python train.py --n_layer=8 --d_model=512 --n_head=8 --n_kv_head=8 --head_dim=64 --d_mlp=2048 --vocab_size=32000 --activation="silu" --norm="rmsnorm" --norm_place="peri" --norm_eps=1e-05 --positions="rope" --rope_base=147000.0 --rope_fraction=1.0 --qk_norm=true --attn_scale=0.164 --bias="qkv" --tie_embeddings=false --parallel_block=false --extras=["local attention windows", "value embeddings", "a smear gate", "capped logits"] --init="uniform" --init_std_qkv=0.0225 --init_std_o=0.00562 --init_std_up=0.0225 --init_std_down=0.00281 --optimizer="muon" --lr=0.00842 --beta1=0.95 --weight_decay=0.0 --lr_head=0.00436 --grad_clip=0.5 --warmup_steps=0 --schedule="wsd" --decay_fraction=0.588 --decay_shape="linear" --final_lr_fraction=0.0 --batch_tokens=32768 --seq_len=1024 --doc_mask=true --train_tokens=460900000 --steps=14066 --dataset="wikipedia_en"
Each number is 128 + 24 x the weight over its row's rms, rounded and kept within 0 to 255. Layers, rows and columns count from 0. Numbers have three digits each. The size before them is the row's rms in percent of the matrix's.

# layer 4 MLP down (transposed), 2048x512, rms 0.0477, rows 653-759, columns 320-383
089:115095165105143098112111144125136122109176134119091121119050118142132119143098120102138122124119145087101157096115116147137124141175139118080124143095136123116139138139114083163119111125090081
099:169128121135120136149107131099130158123116164140153121144138100145136120141127130138147125126149169113113187128129130163118134155076127128148086108116147145109123116108162161159154148131119161
100:089138094115150128111167132121119138110143142111128145121105103086126110153138137120100103061158097141128135123147110121068098135156084145122104124138152132125136115130166149155141141136171157
096:116080126132122143149137084117094081168104122172129124097141098145104156083172149124132131129127135108144130117111122155145084109143099094149126128114126118108108147112168153164094152165144111
103:107170080122103116076170149139072135095128137164143112160147086080125157097135108108115131125129161148124114145110085136153136127121110121127115127156128111084130148131141114114108122123125107
089:133110109122127111103076104100125152099125084148118175128117123106112135135119120130127155150103100128129134149101124119099118117092126114133138143135130184129116069139110136137130165115131135
108:153075133152139126090119104103116114107159094088143099178160143135142157132116125105109126135105143117120112143143149127083138146123132130126117137135137159122143177125117162106189136095138086
095:128109119122153108148103102125072102151162076135093131103135137098109124101165140124146119110128096130131134150118097121109080065104091120065123129111101154118114118122106087129143154109119180
095:112164115109134134135080133106103150131144134155127108079132095181106088153132166143141130132140122137083119127147127102093107145170159165172136154130131120120136110155088098142071099120122104
102:127154163125105190112156089123157130126132149096107132111116066146124157147097119166099131130104133115102199123130130146129097145133124126135137097087101096159095104134188160109125082107129077
093:109133132154138112111125105161141112162170106132113128192145137095090151127121107161132126120098104114128117110051106127124158156084124146106129116114138117098122156084108118148133123074127176
090:160128085119145153112142124159092146141085092152144092163124130075144132158153115148136131130138136134171118154129123160108126156162128097129121139119111097127142120161127143104104101109114109
085:106120142144106171119142136128107136110098141119185105095145120097131114145153097154142109130127104112147105126119126122105118145091086118143107136093094123159118166151129158140116115116111172
096:154152107146124161125109105092150140155160145177131157147135118148141094149115148129102161144123144147094158144154112145140112151075121115087129129156123103134106114137139182153135092095142091
098:113135138157102121132121121130147160113138094124131152107119129152136147122135099147125157146099166081088149124090109162108103168091127133108134121137116145134170146152121142082138159130097091
101:097138109102159134131124144128140162133165127143115094118169148136099112123186128175109113119136135134163096107139139115153134149173093136174095127103082167131126106134101112102118110095148089
108:089165111119118143148106107129162096095142123152106106134107161157138169174137114124130090145117150148140114137139120114107159149135131132156126107139161148137123149144124104148172137126122127
095:166150125123122113157163124127141117173124122123121147139120133137152157113088147149104098078111124082091101156162155147089149164119129110112140150114139086102114128157132109122139114098088158
104:079108159141163118132121126165117102115175118135118122124140186108105110095074149147112135173113125120122150123125101142141166147137139171140131129111149132123100131121118148157157203149122101
095:093127110161126112099122122112122145165162164114094122139107136118115148128185133148171120123148128108150146119092109123090155142136156082126152143151149134112133137127114088088150105136062085
107:132128118119099145089140115112135101108157113106122136100115141120152198122129144118117138154065158167151147123135108157111184154128160147137138148141151129130143134141134137141118147175117147
094:120135111124074093123170179101120132110128140144111114088123145170134180104158141131107159117131143132132103153123125122119106127148143158123093160151138160140093130108140111125158147147116122
100:131137150134142158140146115153064160155119148104167100155085119075138101130077126124078144110147139111090116158124139117100126148147121148139118158146128134118112150110134129119143149168079123
102:139148082115094100130135089122092114144129129134091129088086133157147152142129120124075167126128158149106143134140115133122149123143110113110173142150114107104106119143119140141139116128153123
094:109137104085112124132094086096109146101138154128151120163116100097163165120110100142163130143054100165147136168167126181123123126125100137116110108174134098158139140154112128113135121147132154
105:106129111119091146085080165095136125094147128141079125117117101124133100106074151148101146130164133145095109161157143114131143081141129114099113116107124158140128160148128143104151130121185080
097:067168064137141148115080106145124129120094098107158106123116126097088155125145132121152105125168145123103115155116122158142138140101108105143134142102064118145121168115192114114133140139086123
101:089106119130100144141124084106105114113137158111116143154114155098132158121112153180087135107119116117122122114134114149143175157165137161126075100144128127158139113118101103147100160129130131
097:132111146100144113098155143155138139119119112086148160090128140133126172089156077141138147107112127130107145102117123128158109132121095149176153166135114086099103125120137119119173130095091134
101:120124122123098125117117099142131145114148088113149091134124122115132140133085124098145121128134135120112125083110152124131151137131155100170142137176107104115123123133157108170145157134114148
086:188157169131143163102090123120172117131114144149158134150131173153140176093100075124081147119168087122155117115098129147135145140152157113122102159145160088149145156134090110113147137152114140
120:145175154109168111138123092113124088108121135130115147106155108103151165135145131108173155100119128099143107078151154114130152141127149093153098122126121166136119099126098133120175138126141119
115:145131164116120104127150051118129105120118125119113154108090154117169126120134152142110115089120138123128167110148127147110094126131138090144118128146136114119093136138098129116144089136105149
137:118172108097126119123149112133097120124144105145089138086073107129172158067107125142081156110144118147123122065086098143109124142145125091134160113122159118117177144156173155101147128085164163
089:139156068151164136164088096145127167117124153120116081127142161129089147167078118090150101092155154111104103144145098102096111136106129130088107095125120119150147150135131127176121164101107127
096:163135104090128120146127111105129187126161137122132145138143151180150164064126170115108136082134146174116153149155123101137111115116132105122120129130163140163093136134133110099129162123160141
093:076091126107135100124092126166155093111186108093122109099078153117124156135137069121111115127142131146138136127113131143122121151147135108098147131139168129161106115138184081134123138148096118
108:126130135125128135135161151093095092140103126121164116122124112102147098147120143110121104119109140150125147160125147130101150110110145128140116118155097102116127105109133111153107116159096142
096:113109191117135153129134121132159153139152179112140161169110143122169148145102161124127158146159142130134113122077100149114120154130117129188094173114111142145086134130134133071100136130142121
092:132120107102141129139131105130161091128135104108174082150134147185152119084134133137114139133158109132120173154114157086145105183147128187112135120144152147086128201119103112151123144135128145
093:109151186124138099131137096151177122114075102138132150146125152172122156113153158125128143104118157144116118142129134134160104119126126153154147144143126087135136141116145127148106155121150124
089:126096157137153136121131088125140161185146164127135134179073153167116102116133094120093093122119140128118123187103130137118168108121127117106165127138113148119075111149124128141115151102131101
087:143190112134148137178161121142133129114112112090109078117135129139086125151112108117137168092126117145145124125130146187102115145125112141122129111103110127135119129150132143078135115077135081
099:085079105114139109089138100146129119116111122115113108132128124133100156137082125147143147121163121142121110117116147114140145137117082081138116122121148139126164111132120131154144138110132132
094:150137102085139125144126142099123192103130112116141106093085137156130111110110109182115122095101144143144101122125115161132123138136181136136125129109144113146118172182117088145154118107148099
098:131140128148152120089103131125131200142108176100084115097129169124152185115112163103124113121151123149123083138119165106127117123179106095110114125090140093098166137133155146089126125129147112
114:113167116128118169126106143140103101112130122097127090154114119113133147100136165136106151124097085146104126122112139102122094149101121102113130154149196122134119140081102140114173133140088102
109:115098092119103147109149152114140138152141112072123165157114151124133166113107140109103096100156138146186118123101172154152125138123086145100104144150158110129156103160120114121095142102148138
112:100084139111130151129134108116129102085152127142144124108146161108124143116088101165128142125093111100112128103129119154114168126094134117124128146106116127167122114097118110173106127070115111
097:130101162103160138107140084117156155153077102136123100115119134093124078125188117094131128100100094154143136130159096118110128170147110148141116108132137125156102173136127145118099152115083109
099:149125165109161100091103136107136134106099170126121154139113117148127147106157140143141127101094139173140128132117109116120115090145135139140104183165135124133127110121076117151147187118098160
098:108126152156122110101137106135090166098157101110147142117105122125128091128120118098140151067139110097172085130134134094121121120095115141124146147181121138123134148146108144144143113137152142
098:152142108149134138165129110139151116123107121112119139139117161113118140111081138109119063111107134160074130102106106134103140097108125169109172141145130170171150166100111122136147124123104122
103:129149153122156141101119093134097122132120114087112113127114128126165096144121123136135104162151140118142172135098154151105125150123165130131140131096137158140131137078135166120119119123071118
097:101130109106135151124130144150121117156111112116112114151147112159108152124059090133119128135156154122073125156115134102145118090108123183118111126131090143125153110121096176104140142131150100
095:125100152153131118133107108117179133139167145158109138193132101105120128162170150080111105099112135164158155129096127103167121172083134143124104146081138150096140135107136109092126086087147139
105:121107120154147151100126080111122130116125069135089130173123102119113119125083132166155116106082101150132113136168153123127161088160099116156129120111111151112115091111122150091086154147133122
099:136114119089112122119163118074119142079086094125157137142117118127118109150139096139123116150120171116121146177137129138151148142128096178098095097145119120140150147174136135158128163148105163
114:092123100160144125096139111108100113121132114147129154148112106089144120116129146120084131124142094112155130139112147117060148122138126112089117106106125164164146149102135111157105183156172100
088:163154120140089109129109124118151139163128155106192132117094130141128105102171150120149127179172180129138106098126140162127113122184181099142147131102150153123118129137141080098145094145143135
085:106130118113127102168128118140070091097147132126080133070087102121127131191128120104142131091115174124078127129113126142109108137142133142160138126138125162110144091103129105120179149161150150
108:195108125157111172146125066116138149112148104142095134167120147135164151114109106152173117132159093111104120119111113134078137055142119105134145139159121169159095156126124139098124123144119096
107:138132118127157121159142168147186153125107069146136125113151112131119140116107134125126121179105102111144104135136139115103137143107127123142113116127118119135148125154143119091151129127147115
110:145098157128092153168120118156107161109159154156166078180134088181123133101096143135134126097102132152181138132135099110137133138139152075184138142120133088109114093080110142123158113122113119
089:088100152044084090125101125140145130132128107206119115174132121113117174153108100150101087108178148113123124142131153106119094140105076160132114134144086116159109147143121147092169067121133147
100:120147095125103138114110142129157132106106183145116155120139093153122114119108097171138157141099150126153124093144132119154093155131133137121128151106118125128144117168104120139154139108158146
099:103138126148172158122156081117176127141138187164131098145155150133131117122117140113193087137073095106180117136123134115122085185161144101077114107099139125109144155098147132097148122089114137
108:099127147140143095100135096071102094092140123078150138133080160095109160130114128138151122132119122140155099121143150153118106137127101117108142148150147101110135145157134159123132139148131132
097:129128101121122157106150096127135120148110153118125101130140137136105132137139084117127120123066126082115100094116109124152187118125179104134123130098105151098105143176105147102109116128153086
101:128143140143142153147119122164132121140152134137118173120109110140112150131117122161169098113157140183108142119122111146146109125137132117114115100114113130104152130112148124119147101146098110
100:081114169163136131122121118158130134171122152149132113167087113135135109097167117149120142155142105093134129112161148135142082102089119180115133183125146151147172132147096165160130170160108138
113:077163145107090146121089122093071142135133119136101081111094088108124133096101181149118120090151102118141131116113098163101110126148143113158119107088098123138176085111154083160108109128084133
093:151118118095142080143109169165156117129143093115107105114110111096149109178096100141104127124126107164170126121184143135112136085111122183140161171175086118157123115134142165124126129148174110
091:147147142163138130097157097145116139135137129158065141127120134144153159149095104129119111119063154159166099103134137137159091136101143128166128155143158088063132120146143131115121145138065131
100:081150147093151147134139081134163119153114117103124134169113110102129111118129129132134116152138146138185101156155063112111144126119164134158097127106110107131132103148159150119103129165140172
104:162141072115129115144103175125152160101160109106135108114121134086113156124128090127166144127144082145116130083137127179130137086117113145126135174125150133102105126121145151090117123071150121
100:119157121171130127134159117153111115114126143159110175136122133129127134110151100124126111140109161123110157110097109136113153135159152162135069111130162173144099135153083153107157141157115089
101:108134131120125141150126113136100118122136122168111102127121164126153158120142120141115108133111112109130129110133103131143071184161138154120149096119110138115140149125172144122140130094159130
102:159181144133153129099133107118155106089103127142097144138112094127144112138104135083094116134129124147136130153078124173137158113127109140121113158142160118147147187125117200132189178123089132
106:167168157166125143138131162139125093136128148182095108111136141133114133160144099114093133130126115133155099092139130080152139151125131121112142104138147144087162124137164122134136078117128091
098:094097126156122101123114093131163153114150122101124145100103083129119128089152109102117153112102133148142186161170129146105129117136103097121146171160130066109089141076137118108151126158139132
082:138085149129089134123115136114134092129140128143153141160130106146136112182109123139107153127165146114158124093097141127083136145107141114148111104157121094111118104110125141107131169130111122
129:116139166061112166102159123100140150147159086110146144092156080099149105094131187136123179098097128132152117137134135098132136111133090052140133128150109099101093141111147178106154163150134103
097:106112109146111183106128101118107128139117099114148107084126147136124134112124159128108100136131133065178105157128123118126130165159167133125137125152122148090148130158120132123149180154111093
081:109187136147129146119173119122130150113068089143101095121134145113112166100150133102160148104139159133117104137115102110113110115118084143140112113093091114150143145163113118161125139130141109
100:144110116118100144162096114134143149131134145078125125158130135175134124071118127108103146121116117135098113119120168135112152125086114136154145122148134151146138114146135110104116125124080126
094:174081138109145128128178153106126136112115122130094103157130160060131158152128134132105116136124116102148134142085123137148135125112139122131141111127140151104107129118120124108162146170121114
113:112166190151086163095096097111120132090117109124120161150140148127150120044141117173112134151109132094168115130125099151199096133106089114114142129162155115124174154137133142100127125113119133
110:095146159143131163111148072109101126128120143110131121137107163111150119107130145117114159088139127126126115157098110173113171113089121107098117147133165156137112136159143145133176151095080135
096:092137150128116127124099128169149114123106111134094127116087109138115134140155125136146156165163152173143119110070155120123154113126110089104147110106165118117137118130132129141127181147084115
104:124146144130117108089061142160138165107151119130148130082121125112137121130116105101126159137155131126128117115150137125125159124075119100112146109107092167144140094093150141094112139118110067
105:076159140103118149125107103132127155128153104134125154130130136093114126079103102124157133120158099145133122095116133131152139142098142094124110173156170117090133128126124149145124146132139074
096:137115150174140191134093103155159118103151143144146138104099108097121121153118113123125143129137182114149147155152120130153144054108127137107101110168158104139125120119132120144139145121157104
103:092080124138145111133138138117126155093125128155136141174168124132139116113151136127121094148135135098140107160109117138128128149114162157103114148110125116119114119137156115088137151124186096
100:171182110108154126162129102105106089127150132164126121101097148120163111113155138108112141128107125120109133125119180147105109142119159091142114068148144132123143176074188146103117175133169125
102:132148154143111134136143061151118143119105123112139131159118163107143174105133140128129132143119108149125137080132164146116125161124132118152130137104127100138141167165167185145136081148141148
106:081141114130119158113136140097124122079112093109155104088101154117157161108132125115137116144121159161131144121137109138125125157139148151150148088141140131135083155140155150161145166132124131
103:141141135139134134111108072128148125113158127123076124161137195143144108102113130155126125144147153129160097112119153125175113145133108133100117150163175178100126157138127149200102118130147152
106:138130111149150074159099129150149099104124133090137124101093142112154175092095177158118122105100138114133154172098161122106076138128119147154101129124115168141115125076134090130120115128118144
099:136120137103136107140137085101111121135120125099132102146151171101164135122114123146143136127079131080105132144155109143142115090120129136069116149125136108140123115151136148113131097127065176
093:105103111141123115093157116125134115124128146136119104089095162109144181120126127155126166139175093170156153123087190129092068163149142100148165143131083129090179138153125172117105149106125121
102:130136160132108136106136060141125149073110102145121086167107133135090150092120128148134110090157150129094127146084142141125122140141122134144106119124121119140140134121120110113113172100111100
091:115160140131128145101096129103139109153142082110108136135125150102141142095094129104171125109080122158168135146160133169161118156112111133144146138150172133147180108134136138108110117098094140
094:173173115121160114102108083124161116116150108091172155129105127100151125092105134147128157102124140146113087095088083097106123122120165074153138157128137115140112130161127110104121157150090106
098:087130121113119170117148118116107151119176137143113146115137123122137113113155115151097095151088114114133154112121084129121143139164113129127147143169188156163161128133118110131089166146118138
091:089123135148122147162168092117133162115109147098065153152107116118127113081097082124166114155108133128103145074135132107153123153116108099122121153148137150140111106109094104169176194159157138
112:133118102090097140108162139127125130114117123104089135129084104130175156145168108133111169159103123117094155114120156138135111180121186161110168143161112141125121111139128135149105148135085098
# layer 4 MLP up, 2048x512, rms 0.19, rows 654-760, columns 320-383
096:136113115150114141140120134129128104095107128108172111097118117118147165095149157142173129100092117141153147106134153097137119137113142132117135118123115147148149115143085122149144082121113115
099:133137109133132113117140132102159163149100128092107120124128134092124139130118116137123115122137115144133092088133124176148139152126118128107128133086114124134138129149113138093121112107124121
100:150099197121142113113113128131119130151124125176147106170155126162171118097135159123135127154148128140105093140122134095132133152113136094112145149152148067105142117136155166176106166137122121
099:104105113107130151097149106121096121097108136142119156165124115118142139135134163138090145119132118112141095148112130117120093116111129171124133147118136100117112104152127139130127115080167122
091:116142116154097137175204128121093101105139135102137119107107150169101137091086157144169143106107134145121148105124128105128171130125116133089110142091125086082129121157164099159166098086145124
115:089135150135141122156146151117134116130107132100107125140141117128106170121065112141092101160128135123123135143111150070104143120114172119129120146099077136119110162131099142089155149113128133
100:120160152123112107166144141068120169101122136118135171104130103148159134168135111164138135166144121098139142155134136124132149177142126151132117130160134127129113139146123142095080131128143084
098:161106134127115098092133134137079109119146165098101158142133147118133112116117140111150123125113144140127103120082151125185076185087125123162092105141146137168118151098117165167110117132147116
104:158134096118104135141151082120124133100174097145114080126171135111133129109140145126147102102149145155114096131099079134114115183169131107132153153095127139110147117099121106091143098110120093
091:123102139139201134087095125111116166070112087124152125117138160150153100140101151150156119104110132099137168085124154106110101141146117102127103141125136115156123071146177100116110138162109149
097:149160156081132152154115137128164120149110129131094144123124133135122119124158116138135118147150140105144086135123108104100140102188114139126155134141138119130105076128131131145078116105129098
079:123145119127116133139143128117128154111128123095076149165129137138120143163156129168159123173120170152102124116104147126102139118076159131116155128148111103132135134068141119109137134132092138
091:120135133135130146138160129128117101138102091127107113108115127128099161156101121127118098127114105146113138115149161114108129145142113144126146139119121118121170172142140106132123127161129147
093:115106153127128159106130150166135116120102170135115132151108165146143118137175138105060112137105167146111099112103162118069148135101144131101155114119133137137127164142101127078143123156085145
098:138075098167130124124168085147139125159138161159145124107144139115129141155138125132129122051152098127120120152101125105132118090117127145152115168114131094098146142100149126109122137121114155
129:156097132109124112119104104180150128138126105124112102160123139100134108197145133153090124097157150130128110114155100157139087112155114107117123142137142144125113122133132109135157148098140107
096:140158123084090106149086112152122153101145131053117126109142120097114145142141156118137136097139148137113154113147151120142112113092108128132178113165075122103130135107101121128140107124127143
092:136140133113124141136116153128110126117112155105126102151139127148122072125151136106135128136155118107142164132139110118107119130110161159140119177096082109150126144101161162105184118094113113
090:115104111143089155076119148149101126138135116118137121126117128139124122103139120115078111171113092150123085188119125158104151154120107148120126116091127117143148124088085106150118133117099155
116:094120128120137172096142130108145102113127112146098117099134163133122119131160160135125135128123132131088101131121116121120091110151113147055132128156146096164177090158142158143124164132103166
096:114147150103145200090147152106112135124122119143094116135119167145106118115117116110130125118142112171129153153162071122091172124165094173074119144094147124170139101117137147137111118155123156
106:127117110124122073146174151140135145098164117141126104166164106138122141159116121120142127148144107138124179108146146103148161151129141167077179118128102148135127174123149080141169139122098111
108:111127138157104118081111137131097129119136133156134135117146097103145104139118126162118109118089073125119125131117115099123165114113102122118168162161122134162121160118115197151156111116133182
095:090150138112076126130085153139104172119128130142122144094178142129135172152125132107076154148085123147138101137154134116133133154128161118133090105098078133137092161087124170106113116118116100
102:152137140123144101105139167117129157141140128112098117145122132156107122152137157131141087169178094111115131151150109106161146146097101156062093118128142125123097116157171104128136116151149089
094:144136110085131155165134128133125113144122166125140117153124095157113118131121117096093106136167127140165142162108140102091103173088136101069102145166135174109087116152124120078127141114105161
096:128131140152130112163072131128115110151112127135152136140151132149154125149136090116132106111148112131136109181114121135118177162142134101127145099095163131178099114117145116183146113138119150
098:135121183139119126102142130069099128090165119129086137140128179105122125136099147157130089137150082121074093112175176150089139117125122102135144146131113109144126138110104114123130106128106145
094:106096151147153137106164116116101124167153126095106143114138140145174146119123145113130171145128102120135161137137115144123148131152077126142102168142123134105133149132141093173098132159119157
087:126140105101135086151173176115100125134166093102126167079171128148105143149110158136159101176092162110108099143162087103103112105104105153158170151113108105121114143098151127123150127120143130
120:195083103099139082144056131127166118084159127086111136106144111125146146166109135117142118134095155152104080118107083115137093132136130122101125144067063123148124099078114087097122141126134158
115:129140119124145129082108124127159134097107107179154126155091139155155160149138146132104101122133146123099135104125112097085125136141109132099114147097143130099144134109129119116144062140141144
146:146142085131138147112125092122129152131128156168142141107142162156141138131142113133139093095115156114081161087134143133115147121134137122154135144109118113132124176112173097095096129133128140
087:177095104124147133112107159136140120103137121129151120117112083137147165108117170120129160122125116121132095135131125119153123116098118108136116110150093119141104120110141109144124158129095117
092:110112101146147133105170136178101137125135154085143159153130157151146147115114114121134126167110107109152116166118143136084144096102106172145121115086118125074142131165159121143094108100112092
099:137111159148148093096131132106158096098146173158129170123103117155104121090096145100137089122147128128115087100147107101108119091114134132132112093087083115100112168102150142144097120102126157
112:135128119106109181120090149109152105116110143108114167104172116063113144134060107112112134183125155146084160115114083129124124136123148162117145138118127109140116114133152174173117118117090129
101:127142099129127151156117116130150114119125099172144096126118100160129141085146127141103139105102139090164125127161153125140098104142147103111197207156123140104124123113162138125110139134121124
088:183113141149112124162158102144106121108146144122124143140135135150147127111145112123131121139127147116079148148134130161154135131106126172152107178092095120131112104125141154088109155146126151
095:136119118136154150113150099121126118107129103147121106169084091136140161149124114126135113118148126162097101135163117125169151118165112151137099162128132154136087154133094151098176091151142103
089:141145105126115144090102121111137122141126155106106124147132097085141133132106128086110144123113156135080149148113146136195089081137151140120096086127111143131100132128100111112105097111116145
086:139120122114128174140148155129171161118134108119120143126102119133088111137148152138105120109116125128132145211071146136150131103135132123170122121079148079134134094149137140140113146084156086
112:119162134139114091127149106094123167158136116128134116109096114104160151176136149146105104136147108111120130158113120110118086102119132139143097124133196139098145073094125155127103132098161092
097:132110147097150119139128159133160089112108152164117115102113124142149146095138114096094171120127139098113158149165139135146081154123149153135102123100151104112133161178130145142073089155145108
097:131134122151129138117128116141125131113104134118109146136169133113124115080143108167147160147130137112150166137110146121152142172186121120111125151152127154148081133122133144132102209096124122
104:101098122157116097092135110160117148117184110130110091096127145087125083130097135147111129146130063117082157107134098097183046116069147122145155132123103115131147146089114108127134086111113115
098:094118120118108134079178165097118153136125085108109109141128162133121132177142122128078139135150132145148166093120132108151135120129139134122121101154147151128157089123122122092111132138117121
105:123086149143132098123144116132167093143110103140161151143137148147135144142125118065146118161096139128138123100122117118133184061131124140116114147138137104133132079078136116117095115133121114
094:126096064130123142123130157113120112155132132126118134162133096129116111146186149148157122167106124128148134119141188123120101135151145133125120167099104131128102131149133136131133134118099139
108:170128153105166057105091163132198111108149093152146128123107132111121150151139126083124134101151150104097119100099154138135112070129120153112136118093128081127130150110169103099139099155119126
094:088091121144129113119111152131141137086130124125110151128174117130117127125115133145150153104140142133094124112130191148123104130123129101121109137120119151172148140091133115123163096114149086
108:092156131155132096113159118111146115117140124097138180116124137169174086143106131122192151088152128076072139129108093151133141173105101126132096150123087126120155121147155121122114125120151157
104:135118102128168124158112143123128119142106170124158117143146126119137137215126096085182113113095139157098141144158091146091168173135123139113124072104155119142143128113144141098097108116147133
101:125135146152107118148086106061099127128149121126142131104137162173123139115105179178184110151087086139132123110112107081128145131154132132134159120109119126082148120140204134114141131098123101
093:114154148118129114150102082082097127176124125147135141143137150125102114123124157097103149152187119138137137149117153144153103114149135106137100144114120135119151093119135143107113074123129124
100:110159082127112096102140140096126100186123163146116135138146086150141149152137145171137136063112148135108116109125138138139139110133118125100140167093092142140129111115141119139137192124133125
110:148149123134137154148119133124145153106111148162081116151122151112117118113106115125139090127143140146137161130116112134114137118096071130142163129163127131106112108126134124133128134165106146
115:128135112131157109114107118154119146137131120156104148142136145087147104129145083138170131108078102130068169120132142139114110090098112094084112159089122110153152146123100122128074162164133116
084:133085156120105147144113144161149116086124129102092121142127112096123111132112086130141122112093157113149123164118122116091108122125144174123155129109116122146152072130119169175129125120121137
095:118119130125122108121140103161115109102152109120114083118103122114154146107138133100126139127133150161122183135126158122111136120122122133137107101105134113151092135125133061121135121082160098
113:098160134128157152162166173127134106150083128126115121087132102131122113091070113124138156111135117155126092140140132136128105173146118119130157095080136149140123145109131117132130164146147150
101:161141144148136152144142160187122095062135107140112107112128146134125128128137108148207137061139129132115107091140087106170114146118130153116111087129130125098129153091142128139111122167129130
111:114106128156175101153166156133157124155126078148081140150119127149129105142114128124144111157139108118086119101145124092153140172109134135096150170143126145103150132119143147085112101092121140
097:121084119147116154120137124117076153128109178110128131090102102142145134129118151100126124138115114144132142121124136132166110109135134109129179147139100178120131151101121132146128115130126129
094:110162161132191117153095109126089142092150137105094125119140128110088123141115143122082125122114146109144107122131159164112114099091142124133094123126120126117113147118143128165110137159128170
100:094106144125123185135194142121120142121124158105122088116144145131141146140084156089143093132129096111139160144138169114089132105103178128156127143090141128167146079094116146140184083124148151
105:139120090151152105146115127158155099119167143151125157129096107103110116135150126153102132110170141129169151180144102150108099082180105173127114164099129105150100141099149146128132138103134109
093:122127167126104152148190087174130122145171163142099159143123105130143168136109124082101120107102113135073101149125142105084122197117095122159101111104107071129102144146113121155154094105142129
100:136117122142116168163173153137102121109120132179108117172133130108114135111099120104125115095087141147153166142121151096114103107126118146155125131156146162123141114116137130153086141127113095
102:148174069144148121143095139166181122142126140125119092117130138159127117135163143153165152126073063134086133131127128102151150110097067134104157140141078107098137091141159132171127144138130093
104:130091110121152155070167154124142106156122146133114139133164120112106134120155122105096139142131132087152142141124138126105131092161124166123134141180115109127183102162145099112116112140110145
090:122159179155081111141164133104090152134155103114132123128151144166138096138147112082194128122110132122112117106130116109096149133094159151142196152119130153127119132125125131139147146116151131
096:136110151088113129115099116153145119107150106119111117143145124133131090122153100141060113141110134097146085159107118155116106083154131101102126116123116156148120156164119112108120108125102120
096:075119102151136144139128114163162123117136128142124121129105114124114083154142100149142123130141129116146156122125101128128149091166095141099127163145109136127114103176120159116135081143161119
107:165116088159128134095099101158147112083177121126120131091133120112138137165149130121144130115194114108106140098146108122162094168138096147081133148123140131151166133157140144073062124148103110
098:094120108142129090141119153169116144131139157130109139152127072149128137141162132104089078165126124129116087090143079151109119122123125159087089106115135152147150129109085113088137102090170109
100:092153113140090150133138136144141125165128135116115161131164108096145089172141127092101142106121111064103096123125133101100146134133128129140161130164139147135204143082154155119116155145118129
097:129159124160156110147127131178094132093178096122104110114115090150091129126117151094109111135125137128125135086117112168098161124108108112138114129117144144197149149125106121131138106116154122
121:155150157132143108155084124134093146142103123136160081127128124141104129090130116140132147103129128116138101189148118095124088112155093131133106132126152119128158132100121124158075129133163112
101:125122128137081116118129113105120097153186151142093123152139080132075105150156125100141096106127113112115123160096129125100089123141154183098133116094111147158118103128147116118139148166165149
091:092126190114103104127106117098129124162101143124117136139143091157127111157143128120120133154146052143107129092154080124159126124112116137154123081131146107131108117120115098113109112160144126
123:131153140113174102117116166130145140184122120123129165088116136103176132137147135107151162088097116113117162106116152136118119149100123113066168105167091097107105112112138139075130108099135101
094:122115138141131126097134112122145169079148096109130124083140100155126133125119145146147176127170108154119124133123177145130099130121139120115077120136109122119117103101130097093155111087079111
082:095162137156115132089134132135175109135129123132089138124103151157112124133181091135132142134134108105107152114138143125094202069138113129071172108160130140150113116097168137078149149121155133
097:157126151148168128123124096132163157114111133107166182111125111077139119120150135150134097117145142119120107116129101110107106143151120133108161117151101119108114130107108101135086128133111094
100:148126141116146122129107135135097110142130149089120116096150142160164122131137099124115075140157107128092117166134128111160187126168148115138149103119106118101115087107133131155142138140145089
104:116126151152130097126102094120123130165093106146148100161166088166136097119120145105140137137124096158164097127119129098130139129126075148107135165094141162119096129153148154108126098107118147
108:099163182129135114114126129140170159126122127135154126112102153129113099150127138132142107160112131155160122119162101144164135114142090133121107130121144131136078127148165208150162151104092142
102:166153159137113133084106169163133146120134090133168106125085143128148102128129163109159115166124150115111161100104181140073140161078104128146104119143151168135126156107109097140173109126123170
102:120106110147148137172105077138138121141152148158112138123094166130152091173120148119126119115137183125151146117136141090136128141155138151116117130168140170141160101108154187159130117111137058
104:139119101171149119077115146122124140058084123097113136146101142118129132170115149129132116100156172157146125109103147103161139154108119132104130148129131147159130114097124173138090122116095104
100:164156174114137191125141160106114085114170102116124145128137167129125130162137128176131107142163121143123118173151150114086105108122113117134116148130146113206118175123101151101107082142168105
100:107106147107127151171138123147147115142082120171168172120059119141103135154151120080104097115090117163115157091102117145103137140146106105140077148117117141112129114133138150111114126143150097
110:144132105126137130124153148160117111136165150086189138119157107138119121129152129133139152171131098135133104110141136128122134137144122138123115094138141130107142135149150165129118118109152123
100:134111156150107137093147123166100121146139098145107173145157070101155144152120124138098116116147143128114147115163125102110158150094106136137135154165114124138115141122107167103150115128135167
115:163120149121106141117155113153168120153136115122149117129164115154106099133124109132126138138136177135140156105142089150130079145143141173129117096129097125129133170116138104111129092108130126
094:109122117160085185163149153136092091162100121074116121126111100147103109125145125144143142138131149128084084153107117129140180142142143121099091129134110154148160133110120116127122129142108109
118:150154124119129128123115111101104123105100129111126168174131121153160133128160161101183123150135124133143142159100130118137090185135119162148130144096116117092095094113131103128078145125100145
096:138095146119092130130130171130109115091092160201150111091143109124133137153109118168116125152125146154137156109133138132101120160097116149088109127108109127083098102142140126131104090138106167
101:107110126129126128106123115117159141106150141173075147170106115114119129122120112138161131140138140123119110125104119132155135138162153145106160102105093116140210131108135167127106132128147095
096:151114144152106146099119092142132175069156111126117115116102132099127093110138141115126128061145105101100084112151123129150133111146122145126120090098129148157162100126133109122173150145119135
089:128168118124105126172143157139142123117177126148144122114138122091142124114123106123116087130130143131147138104107118138098084124156111148132117124149088109129105128129142121147179163131084106
099:106141132109149099158127133145144110119111147137149111118158107166134172150104137073099123173145094122117130145132178156127112135107139146126126096150133134147134139141138116124158137147142079
100:126152126133109139134105175141126181130112124134098135143108150197136106144131117088127101087126146141091101159148098144155150192131126185129115133125105131175149129120146158155115117147127096
094:103152129117135077119146130168151090110168105121116142104101117155120128145098147098180081142176084111105143132054193103135136090097153168158143109139161123153166120105177152143101097153116140
114:137131108091110123147140162137185180101123138102119134180115162127121141133127164127117108126115104149126139114110107105175137122116137113121162120107121118139118124138124100114097142091106141
095:130127138136119122165102093143126131107126160148096125142120097110121128186087145122119154129127130113114128143082123106121134106140141170107126101128175131131173114098121143079124052104073154